config = dict(
    num_hidden_layers=10,
    hidden_size=640,
    num_attention_heads=5,
    num_key_value_heads=5,
    head_dim=128,
    intermediate_size=1920,
    vocab_size=16384,
    hidden_act='gelu',
    norm='layernorm',
    norm_place='post',
    norm_eps=1e-05,
    positions='learned',
    qk_norm=False,
    attn_scale=0.0884,
    bias='all',
    tie_word_embeddings=True,
    parallel_block=False,
    init='normal',
    init_std_qkv=0.0236,
    init_std_o=0.00528,
    init_std_up=0.0236,
    init_std_down=0.00528,
    optimizer='soap_variant',
    learning_rate=0.000995,
    lr_mult_o=1.14,
    beta1=0.95,
    beta2=0.98,
    lr_head=0.00543,
    warmup_steps=200,
    schedule='wsd',
    decay_fraction=0.618,
    decay_shape='exp',
    final_lr_fraction=0.0,
    batch_tokens=262144,
    max_seq_len=1024,
    doc_mask=False,
    train_tokens=1403000000,
    max_steps=5353,
    dataset='wikipedia_en',
)
Each number is 500 + 50 x the weight over the matrix's rms, rounded and kept within 0 to 999. Layers, rows and columns count from 0. Numbers have three digits each.

# layer 2 MLP up, 1920x640, rms 0.0397, rows 421-507, columns 0-79
472559541498535469587473484572423542557528523556433439590516532554546485478603533609507498471482442495518483464489491490529513573437544460486487461498517545495542461460504623497543601502467616608395520487401504485548534477426445442499434471
577335526381465527523525493546491502478544505509515538497454468556563472537400500455468447513548444535408464504440598464513548484518521506521495427540555596449583587463593461521495490525527437521498455527451438585516560493509480481501519529
478555544465526483536499483514446426532519493516523555513592456543499465548477438439497528476510452458514517467577451477496501521531535513472494518581512475520510506477515493527516492482518517420483503536507488516536504468451502491486457492
585476540369431501484487564523519538464558519523427471535549469519522532550483551470511566470509490424548538510497542432571508497480582553516412506476497403495513484482508501500496522469496532557499505466478476440534471565487491518524469498
498478450554523499549471482484524528533467464498527459472469535422578479514518395454476532473511530488566481493532478602564529436475520540472539494528547491348372520522483350529553409516532484450514429484462537489406521493476449432507514434
464527490409478593491618430563541474534460459532522435431453557537491521485412501417474510555425511521558547454453568446533515431513462461398461497421538482489527639578373486403483531541463516573502525606527449448449547530455508506452470507
392539471493530534517529598530509431495461378578523460454475556324506597561439525513501459442484583532600583449518531451497456441490553543552559519519537561533463429523506457541537471448517534512588461522557432506603473524490498514528514617
470530500539506531479510540475515511475464457495631478447544491550447568564540528496517502505572469494470489488526559605507513461443543493568421502574561472508565489572497548468487527448555533457499534494523503498532469482570453561527437511
495425509515453482455478480451488502501522431496516529529547485489496434389472503541543463570534559480527523487561458497427444489515452535496522507525587577504632496492512516580532487560428432511503434566411371539487494429540388536443571490
570476450551501518498548513608567481563552545495667537468468574466429565450541496442513489613566500417492500533428495578443467429422515476376541504443447500436539520506500508503576502458577485461564503520490500556430536581545433447580473545
579480483479474554557464589471574469522536449516523499544581514499512507508520495483473574502562490401490483546479493404500412551509490512514475505501548469430462475461600518578386518445490471490487534436471553484501432487463498484549482497
485498515470489471499536534489517533504531485535526529505437431611527548587429567478481458491391453501513503451432553477448547426517464448452523527563565479604534540516416532480470446432525488533512513537558513510436353492486460496485511570
428605513450549628544446508451585470547567395541494496489432527473443506444496538513514475482529502586449575590635540459468466446572468489459479545495460441502625506445576562474498479572492548530577551501393483535573341523603540546503445530
504606419553511561594440472518536513577541525557483480478455438483520576531501500480592481441542497479513500410427468454375465497515539569385495530491528522398533499572576524561495478504557488523502529435435466518527527536493474515498509459
454530451570437549472571505577404445490499527427479451452499553546584482448469491522566541513471481545540439489583441405403556582467452387475443540517396576493557456704373525521480599507585497480534564550480523545459488425475508479480490478
618544506540355469568502487535582508498463526397500440580457538508537420461523499434557519519497500504528458517485442498502438403434575487541465489493497625467483560538467494413494417522532554479477537573482466504545514437441539546561512547
520509524543474534499472422518487502418508614619512500603455498526497492472590514564541511374484579547479516563460457502436599538402433435443490495475516572474520602465497544489574517413519479523534441521447535462480501552516467585502483507
497612584576453482615515561508545501428520463477578513486571557458550484569442526492440448425492540443485579443440540538547522450513457493561459404593549494427437528494472454494531451538589474401464630556566483418436544506508462506508521405
597477531583504479421529458502522442448534516577495502469463530513552372407481463550503530531572493487595549571434526513397430496577498614491421500587466479501562565508519479564389397451487499525462438574476476412552565501478561402506590588
457612520474547447515504498471498453537595512470484450473551540470505591594462452492465484552465476467524534507470455563436460552585533446489540538517369524488503508495673515570514459522481526483488461650492444504426519442464608522459514487
464458590557523396544555449540535522578455467501527533368606512405399467514486479548441521567557528460495525451547453426523453539544510464581533478496444455509515480568515498532513507509587501473460483469426496515500481623500431558554521475
578447615510466496471518564583598522503510503463508505499494545564455502515447393488452423522502465496487571541414490477487464491502498535412440533511466512487480433544554466551444536521482541476452611533473449499404504502558510548402496511
461491502492441458462596453455539467592504392560568554562472459439569527510432431495477473590489550449633471547486518492507600444484648645424410591544536485435505543525553501361478420618556482467506435512480570440466432511527487527555470535
448418429527454492554434537540418614487453557441440482469471447430527490532607488504481474489587500500512492465451462480402534505481506498471509526497508579524462521474482534537585455456432509631513531444523535485520491563580424487534599499
460513548535514411546611579497473551528594592472566461426542462431513498558521414457499455456425419486545560408521413517508554454485478470405466468536511435428555504527523483408449496463517397500498475435467469495527503579475524528506449457
504566521504488543499504481599510467502506535521439453441407507492533590538444492460438492436476431542416536472497579603466519502527541476494567552468586395564462490521492510489431517495505560462554487434466541525397488600509401433536431437
515489555507458451518454539520485472477443519529556478533541484640476561514435496473494398529486391510580520532475448511471416406478521478416478480500497454546533513522427509471489539486541470545473452505490447488470573476471504488515391521
417501462514422452405553537499428477524567502547533456484508453442484587471497519567475541495471489481545542549513496521506602459527490463457543544428436569545555498472510544340511418486452481443471493509503513539468571490631562441478486602
631429510475575620473602520461495508617498473392470579513477443492565512427464432445477509470443561532471493551545471606418503458462524523588540510547500511455550464467566563495503466456535538551530526538491473493446472536595587465476547556
582441537563473465452447497523556524566464539607455452515456398571423436436474446515518526467528543576434566514489478558583604466447482612468569611461548547464430457498367383536507429463432578427435600588518544576468510425489477534577617447
466501512519487504582526544486546438539537462448436517549522483556490506539470482537415445478528498472533498507501532488512438532496639503540592444425465502414497418462455543540547458498535534426460412495512508522505538408450487506419436475
504564546527576565430483529483466429521459501442501518497528461524526491494528514519491570497570517491556500554562484465525549538467541523534465525540509541517566557526541464548571585467510548479496471586532392559512444540558494544490474569
408459420465526497379509447414523474563520431492590345506565447542488445472436544401532522399451439509565458445559522526480511518594504510477412549436581522567529502523518566557480576463512565564482587384439416567403416483420548438568510480
541486514544543574491521557449463424514490536534498516459442448396482453486526584494503567517514515592559508571483598526439436503498434453475500386479410454612476539479515504485486550469433475478426457567473404555502466507528527502474563470
533496507463457421494462618473465476568489566554522501568479486441545585502378478486349552349397519550465475508604462432574460451595476457574527498536516511580541492498460461462479396578419465444570477479503498586483496566490460455435522500
473493468454479453485518478484476501544538543478464487473506489589483441550515540547487481483560544484435562518490510470527563583416449517453475469432608476480470470476555525483508481564485585486499567505483528518484458497536472441496428495
493502536536471503529508460609585504499504523538515531529546500453521585516419448460477501497549438428465465530531449527418450534619543473522495587475524511518534397525424621538484539504520563463530489568510434530462537574477513473534524548
501516532591511543516566526493556486538426421489578471490492556577540560527519587475509529473499465537511456532462472482601479605397525556516506584439484538520503548464484519460475520452543457564532509458467439495449445501531416538569509529
508531459478538487524580511480553569565498518448494526561462484490556418536491458513421487427511457383466577484420530464569478391487539565496518510538494498548411439486536480556521354507606550540591565421547453454470463551524506508430535536
529545453450523478487547591549508544577491584452600463471533498475465543502608533485542552479537543457458472559447463495490527578455473462443477436497503528457461490460485473553488463510622465508548502586525489531543511538501487556500518556
375485519569410461496459553435597394423414479508523432453446494467537574474530580474515553389565515631454410574429524548512455521469553509421540524593561481546539490551409511441504522467486481440464539505518436468554542487504666539414513559
420540521572488557596469457459511513487440498485470385530495563498505491536500509466589531497484546502508417507516418496504555494407525566440508425536552512454456518479448561415506469464611507493469486475456433486557584567505341562479508420
547522479430533476543530446473496476542441512491526625529457457457488494429491568520466414494573531502507507564395457500581577484564424543538564551455444455500540453480484524495457471539583520485495521515494504538624476539499600471528532466
519647530574456574488527499548469590510527435427474484471503502493583550531541578485589419484470536488522601502446399545520505413529450401490484527565519483447504564556490537461563528451527535511561427473496462494459466643489581470436492493
496526506405460466580442505538458533485545464539500418495542521498350538559455450572631554558429463445409453471530508436570525455409455434606524488520524439445537532433584486532506536457501493526469499522509515472550384731481629551399478496
443541422554546498488435475520557491678544618529489594568484523531413502582453514553580556549573472505587436450498476456525623448569440526575447530489502538550514514504512508508477452523489473454518583563491506504448496457412549489459576487
491558440425597496499445538528478562578525453492497506509428473492423456521615458469412410553506406515430558490514471389454484486590413478440426482503516493533422485542393525481494497527445500545466448535571498473383440516505474520503546521
512509481482454503407492482492460512532349527459533456382464542500458425466592506446457600479464523459437504443448493434494536496499422533555533509574501526541422522467455465540545511447560428525457551545457501521490433506437524480528447484
438538491553530513568509433391482503485513475520587385488546600535522456466533464488493430427436574464544509539566490540468516591387485498480507507372573451538551475540503460564435530585468524535461564524465547546420470550456501471500466570
477587415520512437502518557477568592498539521504407530495549456407609458494522517503554510399577655514514497503534568525503506559458416507548491508462495487447570580463560474524486585511539474489450560448409382499519456528472514512502463471
564593561500484448433461436520498494508507464516472479426512446479551444504547562538517424535509501481494493440494424413500536530513513517511552466539497451510574463502534525426502523455532463472549457470470459499489524521516503584519434455
483566477476556493565475491567471558491400533485451536592527564494484389554543536557481641639466452472495413510481516431485513486461490482506513578506489478517480417538493449532529555525467459545463546471471510533505520563568523526466562500
594471514456496432469515504574608467522478404471574437573466389410520446522498507424535512417453487422550483510523521610552515534526443584481598528479533405524408487510437511493447406497514484561513586481474527457453516559472577620517428516
497455487539475458509545441504507460461563522532478556403502463460543434586555569364502538467502501538457510525462599519484545470473625521521523487535426512533489533520397495499536547366521511576418464528475509579554471469557556512472562549
483449545377441450461562420490531442548476606521459463395503450445517491534433458469493555479434526472559496547493497365529430519483535513449505502469529502438404640586524494517409492509465468511507454509531594553515555453487481483509482483
549435455485601484563536486491427423479616478501558534455439486491553616535563429507564464497545541509439498391523446464470471440551384561500454466522460419470490523520500536412504560470500570511489458506473548498452491511508409457428539467
533494502517595540545533532492456439506475482522506421551595461384471528518627503491581535460465519508583421435517465531489558541559471597448560467569516454502573415390529486499467510479403519489474495549546584570430546500511504481569433432
464472425514527438485428487460520491586524484438426421556488473452517451479557544393473472624491510529457440430402464567533522528470437523484530456578514559491540542416446500465437409519527474534447479450494491497524621490562501505495570477
491503568428450427542458547421450558582519483537619490485542433480501524500404566550489449644587550553495483486526528522473508493493509473580457419533593437515541532599484522401481480430346527486501470484464589499511499614529522561473432478
454482515495507499474509431465396480509470537478492400466576481444485563454417478442497481427546540463497515523516593544448480549518505581449449527521468469549400616524476500512522458581446476522488606559515581434501604495464439471518414488
546558525474435532579425499413474597523605451488544519508432521414494485483558499457430558551521470468497599437464550579555502538528479566488494516488526453457425478440474505463490567494471490489537504519502542471473591454457544541486473577
474469534555489505474483520483495484402394583470527515522446434467522469525571461551424532424451497520475366449444490476482462457455498463563425512474448520510541417528502468478545435488408498498515492473430463493458504490541494512503540512
594415566535519446529420464489463455431561543463460547534548479548551462427429492495467459467533559436474533582604482532485498531492568494513507468497443535527375497512528508541508510477505508518562576497558561403416435517523522483472400534
491560432508567559568507471572395485437506492527557475519559472416609591563466477410478458509530445612520355535459553392481501491455479467502517465491515513533598465572496526528554534528542484503547466481508480548499421497514429500497474514
536513474489573500484499441535389497436510487502520435467458530491444514535529432500547544543411514507494426470500639617613547466495548533504417504513426408514546501528483610539441526488493501585410528400492468539501516540462450465450426518
649609581483537551472445441441411497590514452547503402519509458556494573510393547529446410586566435459607580515481432491549576493442565548606464444651445546437486442507547505504373435577479510460524527452629412524466429555439605437423476456
554564529492566444498474531473523528597468511498445468501471457477550413473438502462469477538485419430484525438432546501453494494480551504604471544457550527506407454541484516385446528538534470410572470471476534547475541492504527547454523413
450556472433551443518476522512523527493492477520497415543512561534497561499432478542556528555537529562518576438468511545355488425474643511517476481604498387545477485516539542566440553480588521457557508447479349437455330492479509489463439630
468527472525417461502523467519521453500509467457540496571462503505480621449566453482482501483525566500526478478488441548386470448437581518535635459492525512520533522489453525545511466525443459421474464590559495540558569524494511512410432449
526426575411466413491502558549492444566537500449471465486499566422439538506436506507454403511502523519510441493590445562511483436449589505442504478504454504576529557468569526440509523458477501521607618503467520488422525465425449459474533448
492572436527548441470514436586446521464522584477502430635567436528582523448504512495515601480479475493486476498484484508487537575519511507486449507416564486518570450448484467417538557511475460575559496526535564500475522515483432518431493500
451417462471543496512469518530598538539564402456625540455513504650484545447539640505463455487457431497485499529519439565493483447439488498451598596462556411429531405400488483515541508441521485501471481553564531471449469491565494514451573487
533517462512533529527461519480499513514457396551605590522431472475532428450518419550454555567513472483511546544550568413478435455528451481445524588428489411581571583368493531370505463424561524472482508379503488526540545442463496458580511566
542419472557546475464476494443532462496516522587466558496513431477422487454514539425522455438501478472430551447470475460430536543536525504482587452453500507526471483469518455496460464498527495550512435534565537506548411521464416525449577533
624520410496480343431537546556554506481470431544564465518362487565487502479470593496400488417472575496521493513471476582534413541539580459585477521559479478437476433453559515602445621556577432453468512594466469490599528499504475375557533425
371563555437484483521523551451474564531493468573526438471501496553486487398518533447530553518471522483483519532497490532528482522464424406438408539484470541502473565459574450504541453477536558530508592429511490477457538528423539530521491336
500571559526548579453412434580503494499454606413527441491466432408519522563612543533485437504534486459549470462471466528475573491544525443524515484592402535472512558485476502453471485540459517464491538525500476439508457535513498500501446503
413632498408503422497590406458385582536454512583557460441474570584461472494580579576455502573568428498465542493527503418491431432532558516582429472554507449588527553496444538474544655430461536581546434451448531556472517469413524515529434520
557481450472453508420528424501475498592419385528566419471400430472566548496566513480380477429511595481406548462496501431503442453392483499351487556511538508500456464450502403494596563485508581584525443578528572524572587515606492427351566441
540462484533412467539603424415484452458499500470414554498506456549491505500532443507506540447438438487499510486520577354500578463538438491522459437453524499526465455493569494545494458565508467523492492445457569489542384467578449461395490577
536464579486494495619496466550541456504427527410488534452592498547522528554460480464480593487573473463456515433497561446552613505440528563504381474526377542398497487443410563527503563486542499481510519410471497491541426547474546490437384543
535462588491476494558502527509507508599477511514554490556450539475543473528508533479473520493485504444502524512474562510477526545521602507512484531445479477494492480557539461511473525501488537463514457485504465540511490526460564498518560504
411443439437498622569533442489535469506546428479420477408503473529343546536499484553529491512601454468461535391483557371465484454442469531587491486502539463497536499470473502588490533514552486555451519520511465471468530522552440464533543499
452470529539489472532528506523551457451421438563463515469547508523555492510510406446497523484485430555513469470538441478486526501507496490414511559438554467494519552491525526483515496548524532563551506438573505458480493481482540539451485449
620610608459446540534566472396547536558471497495501392513476547481531460486511543553500477491457492553462580530442676581529431501465516357541554378619508460382502491499424511522561538452555469437475512438472495443539507486419448466520498570
551444481459387508498643493623426558485471514430445618627450517494523483522520513582467514486529490469585482389517423455565467427513374558451472444495535409572494561525500547439444482557550533524505458530472414520580558383434451554601519668
432395568577528511503605504484452539512567520534473469461430550475417452467502471526549441492565440522500580579521437553422391424467551601507558521537562453506545448537487488409525462491480604447483522489459511473575461478518597500536400411
# layer 2 MLP down (transposed), 1920x640, rms 0.0355, rows 421-506, columns 0-79
414529488489559416384465644444491483498466499476476516449549482512450498427625510539502633522469536468514591499445421404483530462451458549533435459498487473448522515503481496537544526577503511463480444425458485509488495499499497427498513551
413482540508544474469521396453543618387538523553448475442506617578527462557458541567451546511547524542528370566450507504447548496607461503523541524510442553654436543550440524531483531558464482392461542496554524530465492442519574415600468457
445459492465574537392467564456490527584476383535507462559475502441454455560463497580456515519484531434465432586485548411552553450480416538550467508467579498485519461412506438532508474580472418539503480555511414488546468519529574490507554377
449448505519487529599466488463514478582462472473495385585411524487479474550522463484485558453391480458466511423534463529544511555534499593502515493523540516509469481539517482501420485510518494472499501493551547502513444496491452588498389539
485543489601451594559495525474463533557571390504505476476401519494424484477495425556511514502463492532414463501490488531537476491477509504513408415493543541493511506370397553491543430471481537516408460468514393540396489474480542465591357461
494545444633521386581424453473504520524529525471504511571549487518500462448464492513522560467519453529383581548577550573473517486495544587519522595540531579405547504511498568417585515457504563473504540577507497566551342439499519496515564503
520424425574473512502484536545521579509552527478465531450438552437557518473493512538450486479505496475514473522485517601546480517559518469486491453495538550485541500478525526621510538520532538561454534484485515591489578520537411488496442508
498511548574481499552534520470546410490475516481452562510504466504508454469534498503574472556496573529509452554478558480530530510508506521553506463438596493508506443526552547482450527492604419522508470544507536492535579430443464442562494529
451475506447573441551525502471502540543480465476469520435483558549492457542440541520454659529453553438463461557470497531501438483455445516425463539445414592499546585538580469520498488443439560506480598530455432553540437409506512384454445483
506413384473546462473421395522555442484494529546486488486623449498469528487535481548576606534536519379475451481397594535558412430439485526377439466513498521513470426572561474462544536434479436502473475523547421544505502496424433405538451427
454591499521527448555476421502467562488482498484449478522492502470470502455423518500482394498516519506450535464585425523450504479390509471486479445556440482526534606532390550463523523596404476510509538529488421496535559463524488591527540520
495472446506413502500532478510448532507454471507487430550543408341509545553475430446461516507506534476514494550467500527586556475570532521525489428498533472484462471558537566580419493490557508464472550517425563465522480419426429448568572596
478454612537442511496404617478463482549582480487572480511407483589446494534485547477511545544531525558554530484504500496499512524563482431455497547577500598520498469525552442534489474492498494469428483461357576545500512454490470455488485490
442538543547572488439448540569458473415502509535531491429519481449579569481481507540499516535444489493516454469446453436511472448448533483619496508469465589481428533531636485422552551510463495597572449459459526561413475489600579539475467505
567568428541533513447504633435456441582506539494518510519503429535526461504500504535495531546519426460513502512430478516476465583525465477456586581459568537574568533478588458475499550541536490355516573482463503504496531595557556542453485571
481428535556495482522539550514532520449517573582582594535483446542452526522554449488527537505516426478490514470454497583480459460525450547466499549425504401557528464536416498540484455567451485555471561526544571529442513529490477487547457644
514477512555477546375511426455544577511492623506461536520485570570418411463615558573495511512569464361576497575485497533463481492478481466456405420534553490400550538538494529492524580527586509523556531476472550487641453559405433396539579518
451512424556489467603458484411511547475554522389560471533443467492461530543465496533627503510538471501537468469576439491477500524443522618475539520464533526567416527575453447476458427476505464490390518402448426501441593616567471574561608581
491523539521526491434483520528435502479491515490477500546456405571532462507638516504462582592523398470518468437432422530392442535433422598451486534499589518548564564460478430443450608434520590600535469517470566519557499617497559574432574488
446532546476485468413473528553422567433552434442420515475572578489413455598506546406478561579551546497363461570474492618525548565557423538502507541419559402515443352623516372519397461604447458476443479528514439494461489509457559491444498511
465563477524491411414620552481542551560584518521497479564644526439545493488495461511491529460518584525373444559502397439529532570563497443448502467466427546466520595536522528459479451438519438400357503413541433465564499506472468459632550501
508636492544510478505552517484474446497521425511511451551395543520491539431452555554483575501482547469447558510526446475540518553506516503512520495417520504535475533477467511492531450511481502548547458561452454460507440486573494505492538533
455463488402502503445553527553456532495460375538452488459494619461549451460547544451459433470484438465568468465541541555375495502465465584519532404439490456474443494498478579547548525461512537493484478464517502489510560400426516528537418513
377398525449428547488473394366444498451507451462512505553472620509479479490514524510410410496495491519505507441508380490500499391508481508508497530492611382599563577490574507502385456610471520565555476545559554557524442443458576537544514535
505461546491515508486452453493494526540516580435421502496509451585559511506578491615468448494360418432550458506522437503481516543463456491454545428495559556549540581481536438488554450450476478433535509461532480487553459602615493559595505465
500474569506499522479515490522615457529519586500503382455443482588524531445516567434496502403506457452511353542495453487499511485463470481487514524547492534529489399465531426503537487462396505517421447588486527474495589438509448535500460469
451514537464488409501433339442490541513538516600427405430455620525455453559541436527489511487492436484566505455387438475418416490477430562507468514493479495534530428493518432462555517527527571573495463451516623399489519465496506435525479568
536394517562521525538464536449599470471478414515484497478559530477417523404464432466520595437475410578494548498551470444479441439559408439586450532579431521455437525498525509541525429511424504546442562505546547507509450466459532527511510549
515527409460529580465632519453518489513539453490491502457501592555420522591458491476518644537552558533554481532424510523496481490549508450454479528507471406517533492465489515493527455478506538450506474586451448566521527454549458459465540553
507408497492447503534529502610494521401458547498518510495530516481523471528451551435480627570594510486560490504564503484531549483563480538566567464460532408589476484453454540488556491551481540390489482401500383490553504454557577460489456478
506496449579541492518592514552545497516563495554440459642531458570451496547415520523588518440524475482610406564489492485530436491456502510531520477429590517439501553529481531511460490526413495489502435525477570464542536604494583465547489579
536434483500509442589556444589508594468541511507594516537446500503538484536451498465494537481487525457495511490436537566507451466602399496531525483493536472505476538526518498489391520507577431497444577461485520487468531479432510493478453462
517493417535495576472437550453548509568395478414430501527569479555453547546528548502477518560552507575450532464551439614492546475517539527569539344559408471516519449426502376507545538513453590528457585466569554499477480417510471484538596542
471514565520551444524443423563458472416463479525548494474495502626529482540475470516483449564572485518438514461497483503472548444505516513577479529527502465495547507502467561503559439545497484551481518394463577562486520486406505530458378562
478532437550485509563478553637402515531502499462548513580477424508456389419470563503496484521456581503436510454590544482512520416472436524539550440510428486538461586493479496561490515490544561520462494570430440452487519500521479597424488542
504521513496501611501476458535453519430452566618574449455412493483468501501432496487496483537448498468512543475533551523451510473479476462476528571646477507480472438507522514523573481431503531588418503469405529444492453472562474493506475453
529534542524460584431495540566477442472472536539518559538410539494521446509463540551570484559494478500471571575471488507476478484450439494425326583516512531484559428549479561493523548488504558462517586566491664458486494481475569500475452490
553356524525508499586429431489492493513521528465533467536502503589473500453555570530442524572479524575542510548479493473483569512562437517431527515471539469547522507518521428482497497509469524372515478491457565489624382478435574467518518447
517473516521457451470449472509457406565476544623552536472471642515511549534545499536511420387510587520456482398613578400482523505521404432557622549398483450428577467591563498390544444467433518499444504494517581510479591471540482541615396446
472362545515501508517445510460481431486487475474486454484449542460454483426448462513418475412590421569573450564522509476539517449468393569475537496482533558568485491574503468500492512491445477504458423494494528517552499434468557508512574529
411484541464448546571550450466442533358437435484509563571481588575490517539517643506423507557473478504502390501564434514574525527485471538495497565555651464480514526559459493491377495576462587519562553531526447510495524512443461618552552468
560494520495450423493427519531542556515519523542491471484484582566508466452472500486491484492536458435437515511512471432491437493455440437546473542468473508458489526500580439557503525493487472600493416411488592535613447519520536422588556494
526381500478465460537498558482537534482505523489486479498479473525521503508543550548609477534401532510477531464474514515418487485501466509493526498540533555546505505478491413488466540535451493467519447397454454483476574445480488520501534476
563534590512505389533541558555498461500485525460464514471453412515502388450516410506441557483501547529425409521480586516442543476476590513526505521565503590493496513545472566510419518497526496574558562520548466446646483597544536442505616532
567525440403555613635494505607612482427562374580493477511432417485518501550548589499480476567555486558465619459455511535530555442522622508419522496522534526502480443558467460632492482611397545546544556557505471443470518509486483402468494451
505499554521548530550480483473553474502405466489562499478459568537465578527454478418474495437466508412451412540577617526465497538496376448471496495495579487532581482465468543536463441502439508523464480643494493480483453453525544496493420434
435480546496511495511450433516516435530475473576422601553568457517552486500451492452513506490511490564588565479498530489549536595523479606367513431521543455567624505487506499485542430528540400483504495452533524441491586530512470499498573567
520486459527472498540433411433542494523479545524468457524591472476506478447534626531535497442545477468560600455571490520446404545494467407517405478431556484517499407510549461493458596523545453539478421466537554476468513449471502518487568497
525465614519432529568391542519412515483540419522555534497472565455464515532588534524449529433405554433535514517470474521516478493500478488581514528547444437475578507504618495500447527384501505460517525490613498464468541470461443451463564534
536432450563491447505558484545478431497483517489501467512403555477492565502478539559497473459529577506489408465630566500445464475575408453486554475533481509602471537494506491522489442560486512562496508540553537584517528489525581546477378448
418507527468570482466453441453553471485493467505544511410547450630501503525463400460450486436457621516567556518501484486468473509499529575481473507471498554587479476609468499526531516451508499506477491533486464492536524488506484479604402484
548536504442496523404570529496466582518614511466431543479452563589422561530515551468517461435477511495470537501525550563491445474402439458407441526478577564421499607546485525506471383429517571414505460441501535490494512550470497530472505473
392456502526536540508464436458507464503407481426457447497528596436491461507533516499493475484608458563538495551478500460496582597429504509457549451541552509495609386565548524518560621489484489495479441531517454508554470477436384426503444562
500449456492573532465539451421519492452523484514521488452524591449445482546543488511527531500517509487536621578498543478456480548571532523451535568377456528458522510463527466440416529427554419474475496476500554523549560460525442469536437495
399414573549524562535591528512515524437474535488421445565431494513444427534540596456508544492546544456493550529532387403465650520492463446505583603504487432526558550494398519624543518515400482501482426579550514587471611522530521491423412479
485476582458506510418451444521564473549463486481531456554574530549411544444423409485535533599483527462484507500523496528365472501463477518409489447574540556495524541508535572515397461544568424477426505465486532548483498544524457486426434576
486507526572503510563480468560512516551549485485460431563495503452528459515528526472576478516551587581546496491506403564536460409518399494461486495454543461486528557474445511459526444493540537476582555487534551510613625566470543527539457509
511509574478509515459564475496470505522503491416495600467586514425439407561489481510496435537413439485485524491589535521509472483548438590472507539534529522468500498574550461499554447526560469527588497524488522514506517459511496537448492508
499578491478458492547568510535432492572429574632442463462476445505491539555469535525508470539570420541524443449554542457446376500497452356602430471496436456428516468464443547463473618572478534391485461537598514527504519534415421539660436424
385478548453475534532483488393617544468467558466475513540530566439495501523566535472456504557443560554489455527504446584473608564445551517568462582442503476578566501517611454516462613450529534521485411448536603621466484476512468514527613467
434485401558545491445515494461540422463488550560481512560506343504435518543488550499516440406549506454547521433559468546511479513474527413569589516556449524577608483499533520409570471463495533528467488489554489535383415565571445507597595412
435477535559501467546529508501472591462539490405477504559477526426424368503476571532424487491505468463437470476516480489395503430525513471462539458473487511528491516417469471523510554596568595524466469508512437575403452487511483573505513416
572592476539518453504434478460470416455662514422537569543444454465555378430484521468401473461546572428546467637511583519574455601588535471507473500528536493517489549550531473486451483508493544631516559549553564482528422521572507415482522423
477496523528510452462501529600565560405556552470576537511521461413612531597519466571443492450439427482628439488503499518564455422502454508520591456591521492490538583533430600550418519524493482537555503626559520454488555440530522529476536561
534378554572507543512528539424481502584587493525519517429493482468497487425500530536435529527435553533509487525596510542423499484476581530516452489582500509566491468532525444490509603585581467552507430551545512467501564505444459492637463478
491527550576504439490441495462611534635579528468490514410437483578549548522450523550531574603428456504603438578436528543565561573475348536566476499503554466485491572596565425476370536468545387460568437552479564586525558444457531544534514571
575502400531482440453420391411599496647555542449546526557534447425494474544423441474487489449556520383484497416583485537489542580499449562554526464471562530469564471474478413481475469529490475485418432583438427493538532540413542526490488463
556518550438496582524495583476538512516462440487455477479300476670502508418551478496486494452564540361508529533471573555536473534474524525514558447452445436453478531587535543530520481472436493527464450472542447462582406479551537540494535535
499433527358524499501464546531513524482460436375426529547517435548501486556474434451538535520502504528509497536548545466579484555472507455480545554483427566446536510535449519429567488439634373438455473589555520486458436541453532471454543550
579426573418453552526517440555457481543530567389413510519539579561491475540502468438545480503439470547524520457542439454509582535467480477496505514501553518623404578568519485502522507511487534543567602532493511512631576484497465487530499512
537552439376557504453483542415486579513564647375493443601509554567536419461469555421408475576563535444583581585430524527426508501569407480679470528480555477529532510438504539442510509493545472472584498473469507591552490543602556514502535469
526493556524619545436443562491433527428515516629534533574461491478514434473479520488446479557449444443478492496501515520466494588495488548548562520529447514516431532531506513505570482559580495560507540526420535446555483641517490516423560487
415486535504450577482488494423536441554488507495493509493563512459499491454503426502506456565478500485443479469557445421454489398490488632572501485423500472526587414476452537456479565505443545479547510538480478503487504523480491452511519482
474516473543489490541478491513527544449521557509575497485495339501425544492479439531522493611470394554502482495476434444476516590507487435397573543455538482560500431478467476449467514530446500541438511592514551548514425515569616454413528520
604472478421388457532462541583501564495436415552564471505528400497482386486441544564471588456561543511476480514590560366525506555463593607550471461570527394483540466517554545488459608530623444513474476528454565489512485448504556462663569506
465520538435503550527526461434532686409578469443562404484390566554467569482479553567487526439573531480554403433495561422467486492555441479446543524445416511591580378414512463477529615521521494594441429465393537538513432456432470430463613521
441552486546503425514496478541537451551463554563452521476458519535501537524573509406514523426451590562446469470474515558483532609516562541505505513587509538551531491462482543457516516465491477522518573522570486521447550402505568461520415489
531595535543583506477413436482446478478446480569462493490444453510521558613459503479452483514531544555524510524505500486430486513570509453502443541520480578374477470521445481475567482441414532426518495479567577476499495487467542506486513512
433517491426475538512550549582420492515490568497483554495497422417545443457501414494533492561499461534560476454505565590397480460487541531476561394469424454546509496463505490542510423500540631516522442402507580489604467518507532410570517519
537456606481522497438543474468523455533483498505520544508451429583510473584484383535492444505483541406544525536611509511490508550671536503489520448449467451457448420470460556572485624515452512465542486501506462464458440483504516496575480468
520403460501379486568371507502488467545493530503458437492501502465460539535468615635485488504521558398451431500438472482426531547487499529512379452465467469553463504470495579507447451460518494461543577559524536528573429557475522544477468488
506477456485512451480530520468499502503513478431512530502561476529514454462540432501536514483471505493541522530513465455466503403544513481447490552564551457529480504428471545535482514516470479453490427525531572444466468545525512494508458534
497484591464556500451514436597478535475518484497471495476391531524453495456467555562494494552484555580486416532546542423447466469472510500586574471599498423587531501550496472533502416512573585541556521458537480498458544557490538573485472554
544536496525430612521583540570466492585450479492436512483455503540526492421553504448526504472541528523554473489451487548467547492474585533581514475585603445463450517526598497374431499465479371409476451524635530485514385428476438566543549477
467491504548451418473403533530518557523448503505465473518593467467445533507531442460441483427497449587520555538495404530518512493511425417412495507441491477380469455424593450475533455508458483581479477624479429492465524553482462526518420544
433520492475501512486443550415399553499420480498522569523511501483500503479535497499451530524464480531495525491553442609525533527610520476323415533499541544509464506423448426551559563452447465533504542531523494467490446556528489499459485529